Part of a small language model's weights: MLP 256 SwiGLU.
Each number is 200 + 30 x the weight over its row's rms, rounded and kept within 0 to 999. Layers, rows and columns count from 0. The size before them is the row's rms in percent of the matrix's.

# up: layer 3 MLP up, 256x128, rms 0.196, rows 153-187, columns 0-63
# down: layer 3 MLP down (transposed), 256x128, rms 0.127, rows 153-187, columns 0-63
# gate: layer 3 MLP gate, 256x128, rms 0.19, rows 154-188, columns 0-63
up153,098,203,169,143,188,223,203,205,219,260,196,211,226,245,209,155,172,189,201,222,165,218,178,163,177,203,158,182,229,154,201,131,227,182,206,208,210,219,230,150,179,223,261,249,199,174,216,266,213,197,234,204,210,219,176,173,234,215,216,183,255,260,185,210,189
down153,098,175,183,218,291,218,207,229,235,181,219,206,215,202,177,253,222,173,174,149,218,235,186,192,218,250,209,152,257,224,215,191,216,175,222,215,203,213,173,243,164,197,259,173,217,213,221,194,157,214,211,185,201,198,195,217,215,180,227,214,195,207,207,164,195
gate154,097,217,193,190,202,201,190,245,223,199,189,190,204,225,206,217,214,178,187,216,214,187,197,234,167,256,209,200,199,169,162,168,193,183,219,186,232,237,204,223,214,183,177,230,198,291,152,221,222,184,166,180,215,234,176,211,270,211,239,197,172,193,143,203,216
up154,101,212,208,150,167,202,199,188,247,211,179,184,195,229,205,170,213,191,204,200,193,130,160,242,221,222,187,187,195,214,196,214,175,200,184,263,198,243,211,243,175,226,194,157,189,236,192,220,233,239,226,167,260,184,201,171,253,209,233,225,195,199,225,169,234
down154,102,181,165,197,179,232,201,218,222,164,180,193,149,200,139,193,232,183,232,178,186,177,233,212,201,199,215,195,174,247,161,176,205,211,211,153,250,190,198,218,213,170,258,168,188,213,172,221,148,204,166,183,205,194,158,177,206,237,249,248,185,198,142,169,195
gate155,104,252,221,202,234,159,172,197,176,180,207,190,184,204,210,169,227,239,193,209,176,205,214,183,215,224,169,226,210,182,219,127,255,175,238,205,214,197,177,142,217,228,217,144,199,175,216,208,167,171,209,188,201,224,201,234,274,188,236,186,168,220,192,249,180
up155,100,166,190,184,191,122,146,204,175,190,218,206,175,187,198,173,204,199,198,195,201,234,159,236,195,200,135,216,207,218,194,148,183,172,203,195,188,239,185,241,241,200,227,243,172,280,201,179,207,243,196,173,171,194,255,236,212,181,204,193,187,188,190,179,249
down155,100,212,198,179,240,187,181,224,211,134,158,221,156,204,200,161,180,206,170,157,176,216,233,183,161,203,173,265,214,204,170,186,237,155,179,163,222,210,147,212,194,211,240,158,217,222,195,253,244,231,177,194,221,209,214,181,149,189,222,221,168,184,155,219,226
gate156,090,167,191,210,222,200,231,198,231,243,266,153,151,179,200,189,200,237,155,231,191,174,146,200,235,169,193,189,259,203,195,229,208,159,184,241,223,234,220,208,191,221,178,247,176,180,177,218,213,222,236,176,231,205,200,216,192,197,183,216,200,183,197,227,258
up156,089,215,229,206,212,211,168,200,222,158,200,209,213,219,234,139,141,147,182,180,155,173,218,167,179,231,186,184,188,204,223,230,152,149,207,197,223,162,248,239,267,191,189,204,220,224,151,178,144,184,225,179,207,237,148,187,208,202,168,235,199,161,180,167,194
down156,089,197,187,238,207,235,189,191,192,224,220,244,188,217,191,225,103,208,192,175,214,209,173,209,212,223,196,174,190,217,227,189,143,155,138,203,193,229,210,203,188,173,182,238,164,257,218,238,197,155,194,186,213,210,193,186,117,218,150,224,218,204,222,180,215
gate157,100,235,173,229,208,178,242,143,220,176,151,242,228,200,211,232,224,162,245,212,228,200,211,162,196,207,217,155,221,198,202,214,222,204,216,225,196,230,203,164,247,227,200,175,228,239,167,170,142,221,169,156,253,230,192,247,194,179,187,211,205,206,197,190,173
up157,099,214,194,216,184,144,236,177,246,164,184,216,190,203,200,175,188,218,175,213,198,158,231,180,138,193,189,213,248,208,206,153,185,231,172,184,199,176,232,220,192,213,212,161,263,258,230,190,195,165,177,192,224,220,229,189,214,189,183,191,189,240,253,193,224
down157,110,231,183,173,209,234,200,178,225,211,246,190,264,137,177,172,160,203,198,209,156,224,179,207,211,169,197,202,214,184,222,169,198,200,170,194,173,181,146,198,198,204,198,212,120,126,229,170,254,215,223,194,174,186,177,216,197,206,169,248,214,195,160,188,235
gate158,107,222,227,184,278,165,195,215,215,214,199,204,180,200,144,147,205,171,238,226,211,233,162,153,184,195,192,219,172,195,232,258,198,145,247,190,204,242,267,226,176,164,223,222,206,209,210,212,192,196,167,183,213,218,207,162,237,186,183,202,230,157,198,218,243
up158,111,245,204,236,232,210,269,227,199,179,181,161,183,183,175,179,182,234,226,258,199,200,208,201,248,245,196,212,162,198,190,169,159,192,229,257,220,186,256,167,166,176,263,214,181,151,232,195,233,153,209,215,206,183,198,192,194,201,264,184,194,181,214,237,227
down158,102,246,254,172,229,250,182,176,255,208,227,187,205,210,207,243,185,230,168,192,204,211,176,168,182,173,234,192,212,226,211,204,220,153,185,181,170,201,197,214,161,156,246,236,192,259,154,215,217,203,209,180,202,212,223,223,222,181,211,141,200,211,228,137,265
gate159,096,196,244,213,206,210,212,169,177,183,203,217,163,276,205,210,182,119,214,182,147,203,163,198,212,227,199,190,316,233,202,220,174,169,154,173,172,199,211,202,198,183,226,194,257,192,224,179,200,218,175,199,191,225,169,220,208,188,189,158,212,171,197,226,182
up159,099,279,197,256,223,192,204,212,205,215,233,200,161,200,220,199,171,207,194,220,162,200,216,236,164,262,212,221,194,210,169,222,228,146,213,240,156,199,177,204,216,208,179,195,257,190,151,223,149,195,231,192,162,246,219,144,259,154,210,157,219,230,219,218,179
down159,104,165,237,224,197,222,174,181,204,206,207,220,220,206,219,211,196,212,176,181,204,232,235,254,151,286,198,178,179,230,185,240,185,223,219,208,212,151,178,211,170,260,207,126,294,190,214,165,186,201,160,164,243,167,192,205,185,150,188,231,160,198,237,222,234
gate160,097,163,209,225,177,143,247,182,231,208,178,194,176,179,226,188,176,182,150,209,298,205,191,238,205,185,169,218,266,187,185,182,230,196,191,204,179,252,204,208,216,158,198,191,151,180,160,212,190,148,172,236,176,205,195,192,233,177,195,136,178,176,233,203,213
up160,092,225,215,238,211,203,229,176,233,162,236,164,209,215,237,217,219,152,208,216,202,181,184,234,143,232,185,197,184,138,180,177,189,174,168,218,211,179,201,220,230,146,201,172,191,171,151,196,118,187,213,218,184,217,195,162,172,144,191,112,245,218,170,180,200
down160,095,185,168,155,274,205,205,173,203,192,191,215,143,203,227,196,161,176,212,154,189,213,144,246,243,194,169,218,172,142,177,204,299,178,145,235,170,176,215,221,214,231,179,231,196,184,203,155,212,204,145,230,192,174,182,186,208,190,183,195,185,226,225,165,229
gate161,112,205,198,261,181,161,180,229,195,226,164,244,191,202,194,236,200,194,174,198,192,158,216,156,202,292,233,167,191,236,200,224,169,150,127,180,217,194,189,147,218,210,130,217,214,172,221,207,197,236,196,153,237,207,187,223,219,182,219,207,135,180,209,158,177
up161,103,198,236,168,209,229,205,162,201,239,212,221,189,219,245,170,144,217,155,221,205,161,150,151,181,196,178,262,184,181,224,163,223,190,215,201,146,180,173,187,198,251,184,195,162,256,177,185,217,220,213,211,197,147,225,213,166,210,208,189,170,180,160,226,210
down161,104,174,192,212,230,133,192,203,203,217,245,210,197,293,202,198,140,207,202,176,198,215,271,239,172,202,223,201,195,206,176,211,191,244,164,200,190,181,174,213,204,175,224,204,204,197,181,219,182,257,215,230,239,224,172,184,192,275,227,243,155,205,165,203,170
gate162,104,193,233,233,191,196,201,219,196,185,225,253,169,221,189,179,186,199,196,167,201,230,146,208,245,161,209,168,161,192,181,223,205,171,274,220,181,251,222,164,160,177,182,232,196,204,199,182,204,198,183,226,186,185,190,197,238,244,194,145,235,174,181,156,235
up162,099,186,224,185,246,195,218,207,220,206,225,155,152,251,237,208,190,231,192,268,192,256,201,181,203,247,224,172,150,214,160,197,190,212,211,201,180,179,200,193,202,217,226,274,213,221,199,256,173,215,235,165,192,235,217,179,188,151,220,192,163,259,209,204,204
down162,102,134,251,213,195,201,257,175,173,169,251,197,164,251,193,169,226,208,177,217,184,242,207,182,256,208,178,215,157,207,225,197,190,199,214,197,164,226,177,243,193,224,187,213,162,198,116,208,236,179,176,243,207,134,197,235,201,200,233,203,207,216,168,194,187
gate163,113,153,177,267,254,228,151,199,211,241,221,178,179,156,203,204,231,221,131,200,204,233,220,218,249,170,193,191,203,183,169,161,194,264,183,213,176,214,209,202,207,188,234,179,217,170,184,200,206,206,194,217,221,230,168,234,203,267,194,224,204,245,225,150,173
up163,101,227,224,194,223,160,223,229,211,225,216,197,164,174,216,250,233,239,249,161,161,165,161,178,169,218,188,190,183,208,224,212,270,157,188,202,169,233,222,208,224,193,226,157,234,211,204,211,227,167,192,223,223,246,213,184,160,129,216,176,233,184,191,203,239
down163,103,143,217,171,174,254,223,215,167,245,194,131,165,213,210,216,224,209,234,190,167,145,231,145,195,187,173,199,239,218,177,206,204,226,276,219,213,177,198,192,200,183,180,189,242,194,266,228,193,228,137,193,226,207,218,229,187,214,186,181,230,179,209,195,234
gate164,099,180,179,195,192,263,186,178,246,159,206,222,130,187,224,263,181,214,168,194,231,214,196,228,198,236,230,231,116,163,162,239,233,201,197,201,226,171,195,169,199,216,248,247,226,182,171,151,208,223,163,231,237,174,189,237,214,240,235,177,179,234,197,212,191
up164,093,177,190,179,230,212,229,181,230,186,190,216,197,258,189,175,180,200,195,223,199,247,171,250,190,189,164,266,187,160,207,261,259,244,197,215,199,174,188,151,198,188,213,181,174,191,214,197,183,242,157,196,207,167,191,173,226,185,207,154,241,167,192,225,206
down164,097,132,206,176,189,200,179,197,223,223,208,189,205,217,184,165,232,193,211,154,234,229,204,173,240,228,204,218,158,185,211,205,185,227,198,168,130,194,199,198,188,187,201,235,182,174,159,241,205,181,217,195,202,200,174,214,277,235,175,160,181,173,177,193,252
gate165,087,201,196,202,200,160,192,163,162,156,189,193,188,204,218,254,227,234,171,208,170,205,233,221,161,194,222,208,165,200,209,168,211,197,211,180,210,172,196,208,236,228,213,225,177,192,222,225,180,211,186,248,206,168,218,193,230,229,223,137,144,277,186,123,181
up165,098,223,240,190,251,182,200,171,219,177,198,154,209,132,240,195,197,262,241,202,183,182,211,202,275,171,206,161,170,229,200,153,234,233,177,196,165,190,200,192,162,206,191,176,142,208,213,214,191,226,211,241,243,247,220,166,181,184,243,221,214,218,170,197,161
down165,088,236,226,217,224,204,153,201,212,257,187,138,150,222,205,133,226,121,194,170,206,214,180,181,191,226,182,251,280,171,229,179,183,162,197,259,251,255,177,180,208,199,243,189,202,148,179,154,165,213,186,191,215,161,168,235,185,197,168,205,221,170,275,193,222
gate166,103,171,235,250,215,181,170,168,261,182,199,201,221,205,195,163,208,187,188,230,221,184,229,183,180,182,197,239,231,199,213,191,215,229,188,217,173,161,207,217,191,283,225,212,179,154,217,174,168,214,224,266,250,207,183,199,213,193,218,232,168,166,261,144,206
up166,099,239,158,203,209,201,183,187,185,152,196,191,209,191,196,167,193,200,189,162,181,218,181,228,248,218,180,233,157,150,127,198,159,213,236,217,230,175,236,204,150,122,238,152,199,163,197,216,185,179,171,229,131,190,122,227,191,209,155,171,208,191,218,212,215
down166,099,191,194,224,165,208,196,235,210,198,216,263,167,161,237,233,248,158,281,156,217,213,216,218,195,192,172,208,180,128,208,228,168,204,194,187,209,169,197,178,252,176,217,237,246,215,180,232,175,217,250,182,170,217,191,252,201,222,196,202,194,217,213,226,198
gate167,099,204,225,212,238,196,180,233,184,242,223,236,158,225,218,212,193,217,161,175,179,150,121,184,166,221,193,175,205,209,215,165,263,198,140,209,95,210,233,200,149,161,189,172,203,232,170,217,204,197,168,202,195,226,201,241,234,188,266,209,199,194,152,218,198
up167,100,180,144,153,197,158,227,201,217,175,236,194,169,233,160,195,174,171,178,251,182,170,185,174,263,241,207,174,203,177,187,190,197,154,162,192,241,182,204,155,177,187,153,209,181,195,197,177,256,212,227,156,213,192,195,224,209,146,188,230,164,166,221,170,230
down167,098,174,193,227,157,189,183,137,217,190,230,211,239,235,206,147,177,199,170,192,184,193,186,174,209,205,183,171,196,168,194,236,207,211,175,221,208,186,199,171,191,144,210,207,222,193,167,222,242,201,166,208,167,200,217,245,241,175,202,213,186,216,146,203,232
gate168,090,189,208,177,228,196,174,222,193,226,223,191,151,216,228,151,180,154,254,210,220,193,233,178,219,134,197,230,159,224,187,232,184,208,218,158,159,134,172,212,169,185,166,222,171,182,176,205,212,221,195,209,144,245,239,156,214,201,152,221,227,113,177,198,205
up168,095,236,194,223,246,223,239,179,159,153,160,171,160,185,216,230,223,218,154,175,220,191,183,217,186,224,194,255,275,169,187,208,117,233,183,216,200,214,207,157,190,167,145,201,206,237,203,201,173,197,218,217,117,274,223,184,175,206,165,173,220,219,224,219,205
down168,094,152,249,215,199,272,203,230,232,233,223,207,176,225,199,205,194,230,283,190,196,165,228,226,214,207,234,176,163,247,229,173,197,218,192,177,157,149,229,242,186,256,198,153,195,186,176,108,220,185,218,189,209,155,196,237,182,161,178,178,210,169,202,153,203
gate169,102,137,209,239,217,167,209,191,219,210,167,198,207,240,223,197,232,173,186,217,227,197,177,212,182,188,203,135,220,175,195,196,193,190,204,192,248,199,221,233,224,195,180,166,177,152,161,218,171,145,227,157,193,181,191,192,200,222,204,215,189,221,242,209,255
up169,112,197,248,223,235,213,258,242,196,219,177,163,223,190,221,187,268,235,255,144,204,189,195,213,192,214,256,184,259,201,181,174,243,256,184,176,220,192,224,237,217,198,191,205,192,173,121,261,195,179,146,213,213,194,230,241,212,233,203,214,183,209,195,202,212
down169,113,302,179,203,160,208,192,198,175,202,155,179,209,212,172,227,189,239,205,202,235,151,204,236,183,229,215,194,249,214,163,183,216,198,261,285,210,204,231,209,136,188,201,191,175,191,185,240,220,186,196,242,168,220,166,184,158,186,209,242,249,162,207,162,170
gate170,096,190,190,191,159,168,224,235,233,182,163,228,211,261,159,235,227,186,185,142,171,215,171,126,233,177,179,201,191,195,232,228,176,206,194,229,206,190,234,234,182,154,199,168,194,227,182,161,216,186,174,188,198,223,145,254,175,191,189,216,195,153,222,174,215
up170,094,209,145,204,144,174,176,196,212,243,167,150,145,201,200,228,167,208,234,165,202,229,223,203,183,161,167,195,192,210,164,254,191,211,256,197,161,187,180,217,216,201,234,196,261,188,240,194,214,204,186,150,195,179,173,215,178,167,188,207,194,169,216,181,214
down170,099,220,227,198,181,162,227,141,161,107,227,212,209,212,181,231,184,154,167,166,193,207,215,227,229,172,155,163,160,219,249,220,216,177,169,126,184,168,216,242,216,180,185,222,209,194,220,220,171,178,215,218,213,206,220,181,204,191,156,187,170,219,215,202,225
gate171,095,204,173,175,206,156,171,255,187,222,161,197,161,173,175,231,209,205,232,224,205,255,155,186,146,194,245,228,189,181,217,150,204,237,227,274,133,226,205,189,228,188,203,181,210,228,235,212,173,184,203,217,196,231,238,198,185,216,244,203,153,202,249,231,240
up171,103,197,209,238,238,202,165,189,178,145,169,144,185,241,225,177,252,186,205,195,220,193,249,137,237,216,154,190,247,230,186,226,173,229,156,174,202,142,254,234,171,188,230,207,163,263,152,174,223,186,212,125,179,212,165,203,182,198,187,177,273,149,174,193,175
down171,100,230,197,226,191,220,189,243,147,208,210,224,244,203,197,191,200,205,155,176,216,179,253,233,251,190,125,200,179,168,192,183,232,200,161,203,238,160,136,225,143,174,194,218,210,202,223,191,192,212,124,226,243,223,170,209,208,213,191,204,258,215,208,182,175
gate172,097,166,197,213,205,244,259,188,154,134,260,177,277,236,183,230,167,181,183,228,243,131,211,155,160,232,224,220,200,205,196,246,248,194,207,248,245,216,205,176,192,188,205,240,188,223,223,206,159,179,165,210,213,161,188,188,208,189,189,255,233,162,192,240,221
up172,097,214,172,192,232,172,183,200,201,261,176,207,209,225,268,192,139,227,216,141,197,218,218,210,204,218,213,192,213,214,153,236,181,243,120,165,250,144,228,196,217,226,225,152,184,188,224,231,223,181,211,267,218,218,210,233,175,186,172,195,245,154,206,232,207
down172,098,188,239,146,174,277,185,219,132,191,173,218,190,244,188,196,244,213,248,233,175,187,188,168,197,231,198,201,255,221,249,211,214,208,259,189,205,180,207,231,177,250,197,220,184,198,191,151,172,170,233,225,231,248,246,147,201,251,227,221,218,184,217,278,174
gate173,105,227,199,156,161,173,200,195,220,164,234,206,236,221,201,146,171,191,182,195,201,179,191,214,167,195,176,205,210,170,198,222,225,258,219,189,204,206,214,184,187,191,225,166,177,222,158,259,192,203,205,203,209,176,168,205,201,187,187,234,152,285,214,195,185
up173,100,135,196,209,256,230,209,171,204,204,178,216,205,227,182,193,219,159,213,214,218,177,184,230,233,207,212,204,146,250,253,189,205,137,255,259,197,212,174,199,165,158,225,226,196,230,155,152,154,215,147,259,213,260,178,214,208,206,170,147,208,209,165,239,173
down173,102,159,153,192,205,240,222,234,234,191,149,240,195,201,193,203,180,216,195,229,231,222,152,178,204,221,145,251,185,180,229,160,255,211,187,229,197,187,212,245,191,248,249,150,203,161,145,181,136,185,244,209,199,224,260,152,209,214,177,185,242,154,152,228,228
gate174,089,146,248,191,201,169,184,194,188,168,188,158,206,206,230,204,181,235,193,230,214,183,187,172,210,233,187,172,171,154,166,161,214,121,238,271,231,219,202,150,208,142,226,199,217,147,206,201,162,203,180,228,233,225,182,187,217,259,212,223,200,213,169,282,209
up174,114,209,164,253,163,185,261,213,169,220,197,207,168,163,187,235,233,165,225,228,184,212,205,216,214,223,190,220,237,189,186,133,199,191,177,165,198,199,256,201,221,194,228,171,189,194,222,228,165,210,205,209,207,179,200,202,185,167,175,158,167,202,227,162,212
down174,103,204,212,236,151,180,226,186,181,200,199,168,213,194,229,191,245,173,213,239,212,181,183,211,204,216,207,178,253,174,159,186,222,165,198,221,173,228,184,171,218,185,217,210,222,190,212,127,141,162,209,219,242,227,150,230,230,194,174,187,141,180,224,210,220
gate175,097,158,196,202,169,167,176,199,155,183,164,253,194,254,183,188,202,187,200,117,265,174,202,197,190,237,216,179,213,226,193,208,239,169,149,211,230,245,194,207,203,264,231,154,170,236,225,214,152,208,234,162,171,207,201,240,195,223,188,168,152,244,193,196,201
up175,099,204,236,232,227,174,210,246,257,193,231,217,164,181,210,219,170,161,241,210,148,174,202,176,188,226,256,193,180,242,196,148,143,159,190,187,207,144,221,198,184,213,167,218,227,236,182,188,195,241,163,220,197,228,213,185,200,207,156,185,223,233,192,210,202
down175,102,175,172,222,175,185,181,198,245,152,149,254,158,188,137,176,151,169,215,185,181,204,180,244,184,213,225,150,175,223,195,186,241,235,217,234,245,223,158,205,176,202,234,171,207,242,232,207,194,227,243,192,171,241,198,188,191,167,263,159,163,155,145,182,196
gate176,092,210,214,236,165,246,214,243,160,163,219,221,187,213,239,141,224,225,210,189,185,121,186,204,182,204,215,207,182,184,209,150,181,195,197,193,228,204,232,232,214,169,160,178,115,265,209,164,149,188,160,152,168,173,183,201,238,191,194,197,198,194,258,158,262
up176,094,143,203,162,215,201,208,224,226,244,178,206,204,185,199,161,216,201,158,186,228,230,200,188,158,214,217,196,160,136,183,192,160,170,221,193,195,234,247,217,234,214,259,148,145,192,196,160,204,149,182,183,116,222,206,172,182,206,216,280,214,249,180,225,191
down176,095,217,218,197,152,253,182,203,185,177,177,153,209,261,211,249,198,180,164,199,203,145,191,200,226,242,217,196,242,193,177,185,196,243,239,208,175,140,189,213,214,176,201,187,244,222,191,182,233,198,230,168,205,210,208,203,187,187,249,228,165,207,193,259,172
gate177,109,185,226,202,220,199,228,201,194,188,189,251,187,260,160,235,183,191,206,212,211,156,229,232,218,187,151,170,165,232,187,185,218,199,282,191,123,208,155,224,145,232,258,240,201,139,214,209,141,191,199,192,205,161,186,180,180,191,199,176,207,219,180,196,218
up177,110,221,239,214,216,202,197,244,214,161,212,228,203,214,213,211,205,182,204,197,217,214,186,211,247,163,238,227,143,213,186,230,232,194,236,235,200,158,187,192,182,188,160,248,184,164,220,194,214,186,233,153,220,209,220,179,164,173,200,197,203,170,126,232,215
down177,104,148,189,152,199,222,155,186,203,177,201,155,180,175,154,183,259,187,177,187,230,184,193,234,191,216,227,298,189,243,178,219,193,182,209,197,254,202,218,208,184,193,192,195,197,242,207,203,206,190,161,173,222,181,156,226,193,257,99,192,203,213,186,172,176
gate178,101,260,206,196,234,251,114,195,159,192,168,198,204,176,259,196,209,220,226,138,176,190,182,181,244,196,177,212,191,201,207,266,236,210,177,230,168,164,225,189,169,160,213,205,200,244,209,216,226,181,206,188,257,186,195,197,215,212,209,228,230,263,199,261,198
up178,105,222,208,205,213,217,180,193,115,215,179,194,234,162,185,217,262,186,195,205,210,245,176,195,157,266,232,171,239,230,206,148,219,156,202,204,189,173,190,165,197,228,219,166,151,195,211,184,192,188,241,219,251,210,198,241,223,244,205,173,164,198,174,220,182
down178,105,202,193,132,223,254,224,236,181,214,204,216,144,127,161,201,240,221,152,207,222,220,156,138,162,192,194,196,211,190,162,165,239,194,229,206,152,170,188,223,189,190,214,208,193,201,158,191,165,187,181,211,220,221,177,216,217,194,180,176,252,244,199,143,183
gate179,092,200,184,226,189,172,176,169,181,189,247,183,184,125,194,203,217,189,196,140,192,171,232,163,272,207,185,255,213,167,255,241,172,161,224,236,179,269,184,205,215,179,168,189,214,198,160,149,205,224,158,181,256,224,196,207,200,192,208,199,225,228,276,220,201
up179,092,259,195,193,196,165,209,210,182,127,270,170,144,185,243,199,220,148,216,208,141,172,211,205,189,198,197,234,197,208,194,184,175,166,214,216,192,223,167,240,256,202,190,243,198,168,142,142,163,199,172,191,206,187,223,235,230,184,188,184,258,206,221,237,212
down179,092,208,214,178,182,196,179,208,217,199,172,297,186,230,252,225,203,198,167,224,158,238,188,139,182,201,157,210,230,176,208,233,184,225,199,211,244,214,210,224,213,175,218,222,188,159,186,199,193,220,291,193,152,228,204,213,249,170,139,203,187,222,244,200,196
gate180,095,182,193,216,231,208,248,238,186,122,191,188,244,233,221,175,249,148,183,219,199,170,259,196,207,213,174,233,203,145,242,178,225,137,220,216,175,199,235,189,201,184,204,205,158,186,170,162,156,228,240,221,265,179,191,214,202,198,258,128,215,220,169,194,163
up180,095,216,166,249,183,264,212,211,245,202,238,157,197,165,183,248,185,248,242,234,150,191,157,231,180,212,230,236,229,172,176,220,182,141,202,206,223,148,186,166,254,206,191,272,207,166,226,201,207,193,210,232,202,183,150,202,209,205,232,197,212,183,185,203,200
down180,093,227,189,186,184,208,198,231,199,211,172,231,197,226,195,160,219,198,210,233,213,201,215,217,217,279,172,178,176,214,163,247,196,224,179,137,201,174,207,236,235,169,188,192,166,256,206,169,208,217,220,194,200,215,166,240,208,188,246,175,182,181,224,216,148
gate181,101,264,260,241,154,203,200,260,211,214,151,213,238,218,214,208,213,192,156,245,208,170,215,173,240,230,181,221,198,172,200,208,213,220,205,206,247,179,239,188,209,197,275,208,237,169,254,192,163,230,244,212,160,187,221,247,224,248,199,236,186,216,212,213,245
up181,097,175,243,196,200,169,196,160,220,179,165,179,201,170,254,182,222,199,221,149,203,190,221,230,206,194,219,147,181,213,175,208,183,202,164,202,230,196,170,242,172,187,190,227,118,238,173,284,208,166,220,180,231,210,179,170,209,207,182,195,182,209,184,189,217
down181,100,170,163,226,230,217,208,141,208,188,228,215,138,190,185,218,214,236,248,235,240,213,139,184,162,235,162,234,198,167,252,257,163,165,199,227,223,233,207,230,221,216,248,215,224,189,161,173,204,177,205,156,217,213,191,185,210,210,216,177,260,229,160,219,225
gate182,108,218,215,188,200,177,136,190,162,217,211,158,209,230,211,175,177,212,195,156,139,230,200,176,191,183,164,195,201,176,221,219,234,289,172,216,171,177,234,218,178,166,181,190,166,176,180,208,162,176,193,202,140,169,197,182,230,206,217,176,214,184,189,212,217
up182,101,225,177,240,196,208,244,219,218,205,170,160,190,230,208,192,147,202,181,188,184,171,208,249,263,124,220,190,163,210,242,243,198,198,210,169,187,164,212,235,193,163,228,186,221,206,158,213,237,221,239,227,185,234,151,200,169,210,185,231,155,195,179,204,126
down182,106,213,209,215,266,170,244,189,216,228,165,215,195,196,222,220,119,206,182,218,207,203,243,248,255,198,179,132,184,219,198,241,161,199,171,190,185,185,182,208,208,210,119,197,210,172,184,177,179,191,218,193,189,187,198,204,260,208,157,139,171,196,231,202,219
gate183,107,213,197,193,260,133,197,227,193,180,225,151,226,256,227,177,120,225,212,164,206,150,213,173,217,194,230,185,178,226,235,189,211,180,202,192,198,158,160,183,150,209,225,165,171,199,193,178,226,171,256,214,242,201,193,209,204,182,176,197,185,235,175,198,221
up183,097,190,192,257,179,245,223,235,245,237,161,199,240,230,208,174,220,213,216,221,212,164,202,206,236,232,190,179,179,179,223,222,146,169,180,154,273,183,188,205,214,158,226,243,151,165,172,241,199,235,211,238,196,179,179,210,166,233,242,215,165,204,256,178,196
down183,099,277,212,244,198,215,233,208,201,230,241,178,188,195,208,172,174,234,252,241,191,152,199,170,214,214,258,175,218,203,181,193,210,231,219,256,251,163,205,175,197,206,203,219,219,161,181,215,250,171,238,151,244,224,180,211,214,180,208,191,229,145,273,177,156
gate184,101,200,172,206,201,211,209,250,198,199,182,169,187,173,191,166,180,157,214,226,208,179,217,222,219,156,210,260,204,240,162,175,201,201,199,186,173,259,223,257,184,180,258,201,177,204,174,195,196,195,182,138,234,208,179,178,195,232,260,180,180,163,184,184,218
up184,099,232,210,171,194,151,244,165,179,207,159,223,224,118,204,179,174,241,158,176,184,221,146,242,211,166,203,183,190,183,198,190,217,182,190,194,191,197,157,188,160,211,246,212,122,201,165,232,206,173,209,192,207,155,160,232,211,186,254,174,227,210,180,232,214
down184,096,242,158,212,229,238,213,216,194,196,166,237,176,150,166,194,237,242,197,200,197,161,226,217,177,143,251,176,247,151,190,216,164,202,167,187,188,172,154,192,215,181,187,218,172,185,185,204,192,166,247,230,213,143,208,276,178,164,240,232,206,165,176,214,191
gate185,092,145,187,187,210,206,192,233,174,200,207,198,198,218,205,250,161,201,176,193,206,244,187,210,200,172,211,192,243,188,179,230,213,219,202,198,169,236,219,152,133,221,191,249,228,187,201,245,165,197,229,226,205,171,175,210,187,231,195,214,184,207,185,236,188
up185,090,187,198,204,153,184,208,218,227,156,186,258,218,185,239,201,217,167,181,181,178,149,216,219,201,227,210,183,176,236,247,150,235,223,193,237,235,189,205,175,254,189,257,191,189,186,227,216,212,244,183,253,206,200,235,187,246,216,216,171,196,189,133,190,217
down185,090,180,211,172,203,248,234,242,239,194,159,212,214,168,149,178,192,206,138,161,229,241,150,243,282,192,196,210,211,192,178,209,199,247,198,198,165,167,202,188,218,229,193,174,178,140,185,192,191,183,195,146,138,196,212,171,243,197,210,221,164,247,207,239,205
gate186,098,177,164,167,246,146,154,204,138,181,164,186,205,177,210,209,178,164,214,227,200,152,217,152,212,196,192,254,188,204,200,214,124,200,136,210,186,170,199,221,148,191,215,225,192,184,166,201,189,185,188,226,239,146,232,204,214,160,195,143,250,184,172,252,248
up186,100,146,183,219,230,185,227,229,181,162,119,158,176,157,190,211,171,169,251,200,162,253,193,176,143,215,191,195,223,227,254,212,204,161,171,207,192,208,229,204,206,203,236,177,212,221,228,191,237,216,189,289,230,204,202,159,185,223,201,192,232,211,203,206,169
down186,098,173,205,187,225,177,231,221,179,189,201,206,173,173,251,203,199,212,227,243,204,229,149,196,195,198,210,185,215,162,246,143,208,225,148,190,200,169,149,173,168,234,173,190,168,206,182,183,183,237,193,179,251,222,153,177,174,220,196,128,222,185,166,197,190
gate187,099,246,189,226,232,193,181,231,188,147,199,201,163,224,152,177,218,199,222,168,178,176,255,143,218,212,195,166,156,160,231,191,202,232,164,199,192,184,208,229,135,164,179,193,187,259,229,209,240,194,189,188,248,203,191,204,188,250,180,213,216,210,245,173,196
up187,095,243,179,200,190,181,173,174,181,224,173,143,179,199,158,193,190,234,227,203,223,258,262,182,207,256,149,195,193,153,252,172,246,201,183,198,187,206,211,201,175,228,246,256,182,210,264,187,178,227,207,205,188,152,190,252,177,203,198,198,201,217,234,218,180
down187,096,157,200,202,129,191,216,170,164,214,221,195,200,227,261,191,193,168,206,193,207,195,193,212,167,225,261,177,163,155,186,197,201,137,219,196,216,229,207,193,199,176,207,173,199,173,179,260,178,191,201,138,160,208,239,230,203,199,146,201,231,167,182,241,227
gate188,101,197,233,169,206,203,203,177,225,222,190,230,206,256,220,222,170,126,195,221,213,128,193,152,195,199,199,164,250,235,212,170,150,186,174,142,214,191,235,152,165,146,197,180,187,160,236,147,230,211,206,165,214,213,183,173,253,165,190,230,210,196,158,193,204